Each number is 128 + 32 x the weight over its row's rms, rounded and kept within 0 to 255. Layers, rows and columns count from 0. Numbers have three digits each. The size before them is the row's rms in percent of the matrix's.

# layer 5 attention output (transposed), 384x256, rms 0.158, rows 33-46,97-110,160-174,224-238,288-301,352-365, columns 0-63
096:113101085149089148136163146116147187136139182167108164095144057107128154149100099128136151100108107148158125097108148102128138138119129161096207123119152177072185142025142108101131142151135154
105:102111114134061104122122089112119137127066098120136116076190150144163175121112094125089141085098137122182165094128041146133123096137099126161131070165095177073128102137167092138141130079116114
104:141146195117105200159117102084102149101161150081112145138133187079141144121112158129122149118121083136083147171085102150107095082157154135130101151150118125082142097149096166176107110098152211
107:072078127151162196096156097138152100063140074090161137113148146152116134140126121095140126142157069180115166091115072100116159102121135147164136166169063141150143103060137098150148121082119078
096:136101085181122182093169117176124142121156107146069113137172137159139180143125103174134161138138083173139195136144157108122124159067159091139180136174073135087169135050137163073069148173138089
095:127144170172118130182125096089025088105077199124179097163121186172142128115144145125160111090149135125178128129106147075043117132103146148134135136111080132147143130124175137151118164093135131
094:116085123119121103117137117132142130101096113081126137161144062125169169077148118161123136183091140189107114183172133179097106047179144162096092115180108153094154163149140136134052144160153142
103:139144075083085129073155169162171148149142118141103133158139152058167126124107185163136129047125121038156150137142150143140094159166125103136133185097118134115138111147139116120166131119145124
097:096121097163039088091126147149126146082117105111074124123181145099176114160109082143111113124140108134171142116107107100095085113116134148154103081149120172084146099159127179155112115114079168
090:096139135157118151123061151129111113102121144134148108069171170132077123107164108131149091094117155126176165080075097155109168105185109121138104076075036131180085116063147151117141144130087117
093:134130086132139118160104109152105194110107146156147114127130104177151134142130143184184122165106117137138136092139185137116123086100123074152147153121123117140106099159085166104077207129141087
104:160148062134076193156091145105163145165142126129099142165152093096154119157118169113140079078207083157163113112107094115177118118106116143091123141119206120101138080124079119122185131127129121
103:086154165138144110135140147115124117134116065148128110096115136154082109112140156097115134153189138135091081072156131123096170089185144106119085154169119069162048124111090121117180085143126146
106:178128110095107129109117130129176241128175168110119096110102150084158157108121120144137194176206099137114106135092134126167049091123145121176112083120190179126146141128153134108122097104116161
099:097164112159086095129099091153173049105107128096103161112116148139174115127160148076117121123107113124117151132102135137156072131182139125161159089142158109112117076124152139110095142109171178
094:122166161143089136153179086071108161142143094161080119159106129095085184151179180142168153208123138114115135137173087091115141139153101133071157109111127157159122141126012142092170114082118119
106:191097126130151134117119166157197131085153136129144172194143074162178111150054119149136059174151117128118122137106132104116132117182107177123135122136091080121150133073144136119154086125132148
094:125120118142127125147116068111127168125099110097170165116091074116046192102069103045083118122102102142150144106100137152082110097138127113151114079140112136136106122109131107106169154141086129
113:107101135161130057123121103138162126094145134107132120078159122161129160195090104154110065116080107165165121114154108143082117102155108149148120131170049139168156086183182062116136149149134137
112:156156085127098100094104092099099114105103194088165122128144089121156108135186086067150131119129118115098162155186082157136148185168117105095131044113090130173132134089093085184132101076107123
098:134137097142121117143142092116078163116177132114103107110109146089160185102153155164108185139201089175195124174113143152149163084104133159125134138101188167109134087180121131093145110131185124
098:137123092140153177168120169151136085158175168153081171122131212124169132126079138160094142116103133105152156164066106103132148111143096119100142141124115093192133144124105149112121086129116093
111:176188136146141135182083136085137118106137162170107159126184135095166133174153126101154079109144095122171136130120130125152095146194143138162118118138203121138120131073165110108183136098124113
104:158103108130088130101162105091106163165156166166126123098122160133137188116141192129092131122132127110111160188132138132106179111119175134089109116123158128125133129138093170103091117041159169
111:122106104066145119137120124117147131113130103134143204123119150151114121163169069132083131092103126197137181066155098095130142138103100143082119157148078084165122177149086131156123133124128163
103:120182089152067041132169131136150189107118123122213116114096152093112119181162065146107208165128119132138123166118174142145078159065133106088149122094089146084166140129101135085110145085151100
115:150121119103148069117141062131092135111155134137092130068119130190121124141126107137092158090117160119151093046105126114103071134093115106131100177134142073149139116115129144113145109138112152
099:136145180122181116130151127117074131048105062141153118146124129137057164104142101102171130147124156219178046094102166109166137113125135183156125135172176147117138174130195185088132133109163156
089:166082111105140097150143127161151157138178130103111111103078122141108035125141144095161147113155155074108126144086170096140063130138129065132158157138114191116109173096066122119127076079122170
100:119143145143115067106143090088125152093176140167124162140101115117150158125115141116133169106079109146138183137184138164214142185151158169149191150142149149173150133142108167127091134095153156
093:086217143157139083169153073112089095151092115179111070114116131119164163113124131119130172132130125101137136101175019131148173122114149148204135125106105156147101106174135095148179152095071059
094:167160050153183114187086156094181127124143145159172144195173144125148114121104140085103089180128090127106083133111129098077110126185121132080106042094113140067130148151092098179140091103126120
089:141114146123183167178096136090100142094110116169163173172149105162150105116104072105080102142117069107151154098141138141101119105105124169144113092139175181100147164122076111119161132105090126
093:129169140179134124071127104116125133121092089125083149142136046180127133109050094118115117137080136210076125103188104124071112110151153164137161099187063134137156091162140167092123143171132149
109:097149143093100103122084107094101147158157115117101120108136136092155208124095159083098123159133135127145221147169172120163142170130095157139152030152101091212140109134144149176150096132115142
094:128080103130101091120113103157144142149138148145055138127134124133131213106107157206128159088150148150117130174152071118111139133124141123148160124137116114109122090126129137110144142121159119
090:123138107108139156102105171129128087109109121137133109180177114112144141138120136109123159162118123177086139186163203138159114149142114125053132141112162159131142126137118139067136132142207127
093:171117089153116144157136153145138112095075124156112187111130092135184162113120106149084155166099101157100122164177103088076075124171136163178144100175149169134168076126123170069093108118179158
100:140176079150091117151136105081098157158106172117155130132143069072156162112138133112135106169192169074142152127121128133142151142142122105115136105068134139124073171105097119166117082114144121
102:157108142112162117152135074092135172162171112149140148129118147124130132199135142172205152181159120125146186102181103074153124137156167122097136139151120128138136155182104127168129140126091060
105:074106093119117088077176170168145180100141195115174126083142099133143135135194126098135108155144174128100131160144168098118150160063149100099132128091071102131137150129116141081156082116109147
103:118141116093127102111167118118103141130158130137107117142112141153121043099109161099096136142130154130133172061148167072128146134058114136086130163133099124127106143089128121101149100091167181
093:146101087191089101197147149081171168128173112131108153115081105120102136123114107163127196169130107209135078135122163152166092109130161213122085145123195130166135123180062123179108153105136209
104:128074083148116156135195157128152145123132106133137131108105111169124078052153113182166154142143152107179142193124148096085103120099139128095143096147128120144138135204140097117090160171161081
091:167098104129141155171155105121123098174126171132134132150119065089130126133138102120132072149101105168110130086092152144168109155133162139141174092127170132162094155104142154190122140159087165
100:125134146143062137121105132156100143152109122120116153092188132110139190162085089132097179179121162108170128136113094111184119146156117126166098111139139151096143130088129138114152152141122189
094:078160095133095162100153106077125123131140143131097073154157143091137116074138136087145152126107133148139106129135128167097051129063132143190159094139194127096111140192146119178114125144148166
094:088096157142185144131101077100113136039104176085130126112119128165105188225120132053119158130133071071078119101141106104106129154120140076099147124132067063108122127093098108120123163056155087
092:073131118147117107144204136175038115139099115114069138149159163143162185146085139072143147131156105143105154117096127070089157115145147119153132119099116071117130115158151113115048146182098116
096:147109161099124104187150100140092135118095128130137088147098119155126149112154085114118073106117140164085178106116121113086129162101142133186163072136121164161171117186164187152134096137104110
103:166155114136095146111145136117149089172078134140138135165104107117171163078084169222069202164150103155122158194144136088174126096146114165149115128118149158086113141125141205172095150140140193
095:092139099108097165126148099138124104128101123105087102138139149085149074110097146064088078097146105138140166125155189107093103133119129144104132092117145101135120091182098128159112110165119126
092:121122077120113142111141108152095171098146099139065115157149146119117148126108134093107131157127134116194160119128120125115034060131163123122172105143047118114105139159138127101099143159066172
091:112133136151115147115093163133058090130119112088177087085143138125105094100207090093089161178141146173141154177119105110098209200156133136185103112124100103126123111144166161078149082109117149
099:126121147092110144161135130117148115134142108107116000136140104118118135152149117105160128110196125124143106069138135136143116152141160101184147118174096142156130147138074083157154101155098088
097:109143075140148128152129161126151112104125146169151171107143121141179129137082160119121170206147114147168145227125136103179155132088094113079136143125123126103142101078140120119098101211126111
107:107136143091136112138109120098080115102107073129133132110110128135124076102099128113100109114196134123131092159144124148134131150140104147103110132130084077141108143151127118130106098108165090
087:134112111099156131154108088111186193208145144116115095137109129147103133125104098150115100102107161132116075095106140122120140064133144135154095122082154153171132154169099065136108136085086156
094:168068109118114113127178102170116104168161105147170130136155095143147142102131091138134093156140176127147131180084146080067101144140154091153107163122150145140131143160131162142150105125090127
090:140113091126113067121149132155187116113122138136129123105135110123098111095093129111136147099092052190135172161114201142145117141150132139104143125092159081146160121162158187114126222113108141
099:091135124124081144170130100148201150116127118090131130052163170127122174173113158118120202135194146116178119171129084105150193145141129141105124117192184234109104159104118080166144147100071090
090:171156074173072132115075124129104181104174144109145129162133155118115085122107121136107103170157122111129106144134130112082070076173087128175127142135135166156106099133163161148150088165121152
096:099093108192095124133142105156123130050093138132175127140141085137105130116089164116128065086125107099193140101126191123090147113117151098067136124109070133148118143153105102193155135136168109
094:084144127180108085173161109151131122073125127102107179125127110143174199124095094133099146072126095129165144132150111176067122056114131126097177105120080132126182141169153168132055108141175135
105:117108122116107128179072151122112142093052160123136097150100205130069128118124125124084076110074175195068182131078068141143151162084125139150128044097097154164144110153144126069113114104109141
089:121118088118076106095131126120160132159164144095122074129070105166100197094142147140151182154176113158122117154099090153159126142144110122132093106129202128128137141134157135195090181125141213
092:076172128170138096109166100139162124084116077172075140156139139104136118117183123119045165126104161107173168171084124163086105109132100077102148111082077075148127180157090172095118057123159125
094:133139118135094105122101115110121186074128110131145132157158091077162121169149111143107130127031145133174199129164196100127084125123151126164095128130107128106087148091205149077148191119076120
093:174173104129115130121110147158130131189164160135120069213103132175060143125160133101093120217154176060141091151118104168142127171126161084182117120097079084069149127126108047163098087121148115
102:126138118090160134159136117169115174127090148129111115077166131141137100164168046099110100151124186168135142051129099147133157118161178151154174122114111128152153134160090159084128100111144081
096:121121154164136139122182149148157137103190073145223145131144092156146085190156120098150154119132107165150112122112160104108155081103127127087121144159143161066123123125106132111120158115190060
092:103104134164177107129116092124087142148165090159080169117147169127176133103131175156039139098144124103136105130170147147092104109115108140141150143114095116169136120104133149108144105174124143
093:106109146114129155116172163152171188119159132132156140170090117176150096124104146158152159129141077142057097111119144133120093135104153130122137121163172157167163145180104171105099151092122150
085:119084061176140114120185138165171153147138118169135204122080080122112119170113119172136179126169055135152108141099153111166158123096107174132175095139193163097168116097119126093160124137153181
091:137107124139072054169100130113119114157057061131068130081151150094157144132142089155100156120120164101183143116114093111100108116155064135156142097139096156135103127125140134120119142102063141
103:123089142114126147095083100076135173071161105122086141164127170135135114100154136150158126164089105167087158204141154124089135085123110136137091156072090133174138121114128175190114055147137154
114:152102153136134184086166121088137119105129109147193147116098106208064058127185135087189102123136057196144129104155136112113213104147168155179097150138102160150156150095126098155126161136136070
111:143101106182157145090174124129098168105153124102127086199156162178151146129106076116122166159166074180106126107178160096120139091075128106123171099117093122106172115129121133103053141167083117
099:143072136210114121157157105118088125103128147082140107147115182147158138101120082099141135098133133142151154140107125090050118158047085149141087084123133144132115117102134133117159113135098102
092:128109089144078147126115082143136128141135153153102078180136110118153169082154109154141170162180106138095083124143149131165085066165114055117147165134093143146114130129117136121102117117158165
100:109159099103094131117136194128191077100145108131123122114199133062143137135116145113094154136084138080071165160144150108132122139110061089095178120145094158126136141148147120106152137082172126
094:130177082150054115138096137132168119140147099157106137167122148061179119141081057141098055118101104151141147174096082064138103099137105124167107062175162132125123121122128136155112082087107177
096:065161135162084125120122143083108126132109148133064094146101163125112152142126115113084083079064160103113181117100114129126184123116152138133150090133082113139104142054176108167165139125115123
096:158142123130138145117073102166136158100076118208149187125140104131109145180191119138196106160174115172123162149147139118117133120129179180091099160116169128148129147150083180110123129143216103
114:186173069106106135069121170128145173157162175176117150165137118083109129205152157100170125099143094182195135144108093111163159147079167164088127153123183157098204114131066090095141218148131144
097:121160159113131107121181124105055118128134104107118095104158153135086091131141119158122129135147143145125064124202141170113159172122142126138089113112114078164169111127087123081146075189134099
# layer 5 attention value, 64x256, rms 0.156, rows 33-46, columns 0-63
106:152199119150107125116129124116139142113110109194176167133200135180146104135161123145133154042129110109156139086161153147087092135071136108159162157214140122112144153142081132146192115154123120
100:088160122103141207113147111126157149146102091157075144114104120149188119118184121133111095123110155140120112139167168109082082120159173158118105114162150154126186165198146139212089125105133114
101:108165179108100127127149096084137096166107124121131085145093143142179156065175118133174132074031141130118132079134126146131141103058159084134154122117110110158107118169148158125163151148103121
100:135145128132092197115142162106084129087164204102150197154121060093092131165157078209139200141128139085133093081205084170189119150090159120162118089188090102123107080149175081165145196148122111
099:170128135136124109172129130146112163138143113170088115131112126119100105131108162102133149160118081123113147088055083088095033107156181148096167141144127078128106132151120105111151161095160129
112:088083172102091071157116187138123162057172102100204094129127190117128127150143107141090137112175141122189163164145165198116140136155100128168191139108139145125082116130104184136127107100169157
096:182097139096112126086120137158117063128106089167144138161102104081099119119155191119148113142135120148152171107115093126140157093145095070154153112148141095123088166081145167213062100106121082
108:109106129066109175121101153095113117183088153127081160127134072149138128126076126000132109071114103145093167096049205118093093110126059138090182095103142086046146135065134131126125134118142061
095:034135143077108100132105090159155154097068148150162133121177067025138103071166121163120117144125152108100152116060164093153108091149162126128126095138086109134145181143058096160094120093147140
094:158188140130119154136150132090039141122141142050106155153171116124155129115197149116098145127174103113104094148145122188080140130180172165108070109117095139115128161107180108105145059116120172
099:113184123052148164120141163116113110095186034114163132132104130124120117091080130200101182144123095166084125055187107109090074162113082183148188131110134120131170163102127115079120175134122156
102:141120133106114123091111152086152099161077131155067095090119132077097110158115124131102103100187187111178169123137160136070180177166093140100118077181148104143067073155138128098156165155117136
100:121124143130129138126134117136113106132087133103117154108112116195086147162104111141120123144107136148175167116134101101091127187089076180129126167110106079109188066151163090146142112099111122
095:122163150149110125149149091151177108205168116160140117091115137132084106115108099169134108168091073109130073171191194165112147080095125169119153098136130100178136138127154061139128122084098083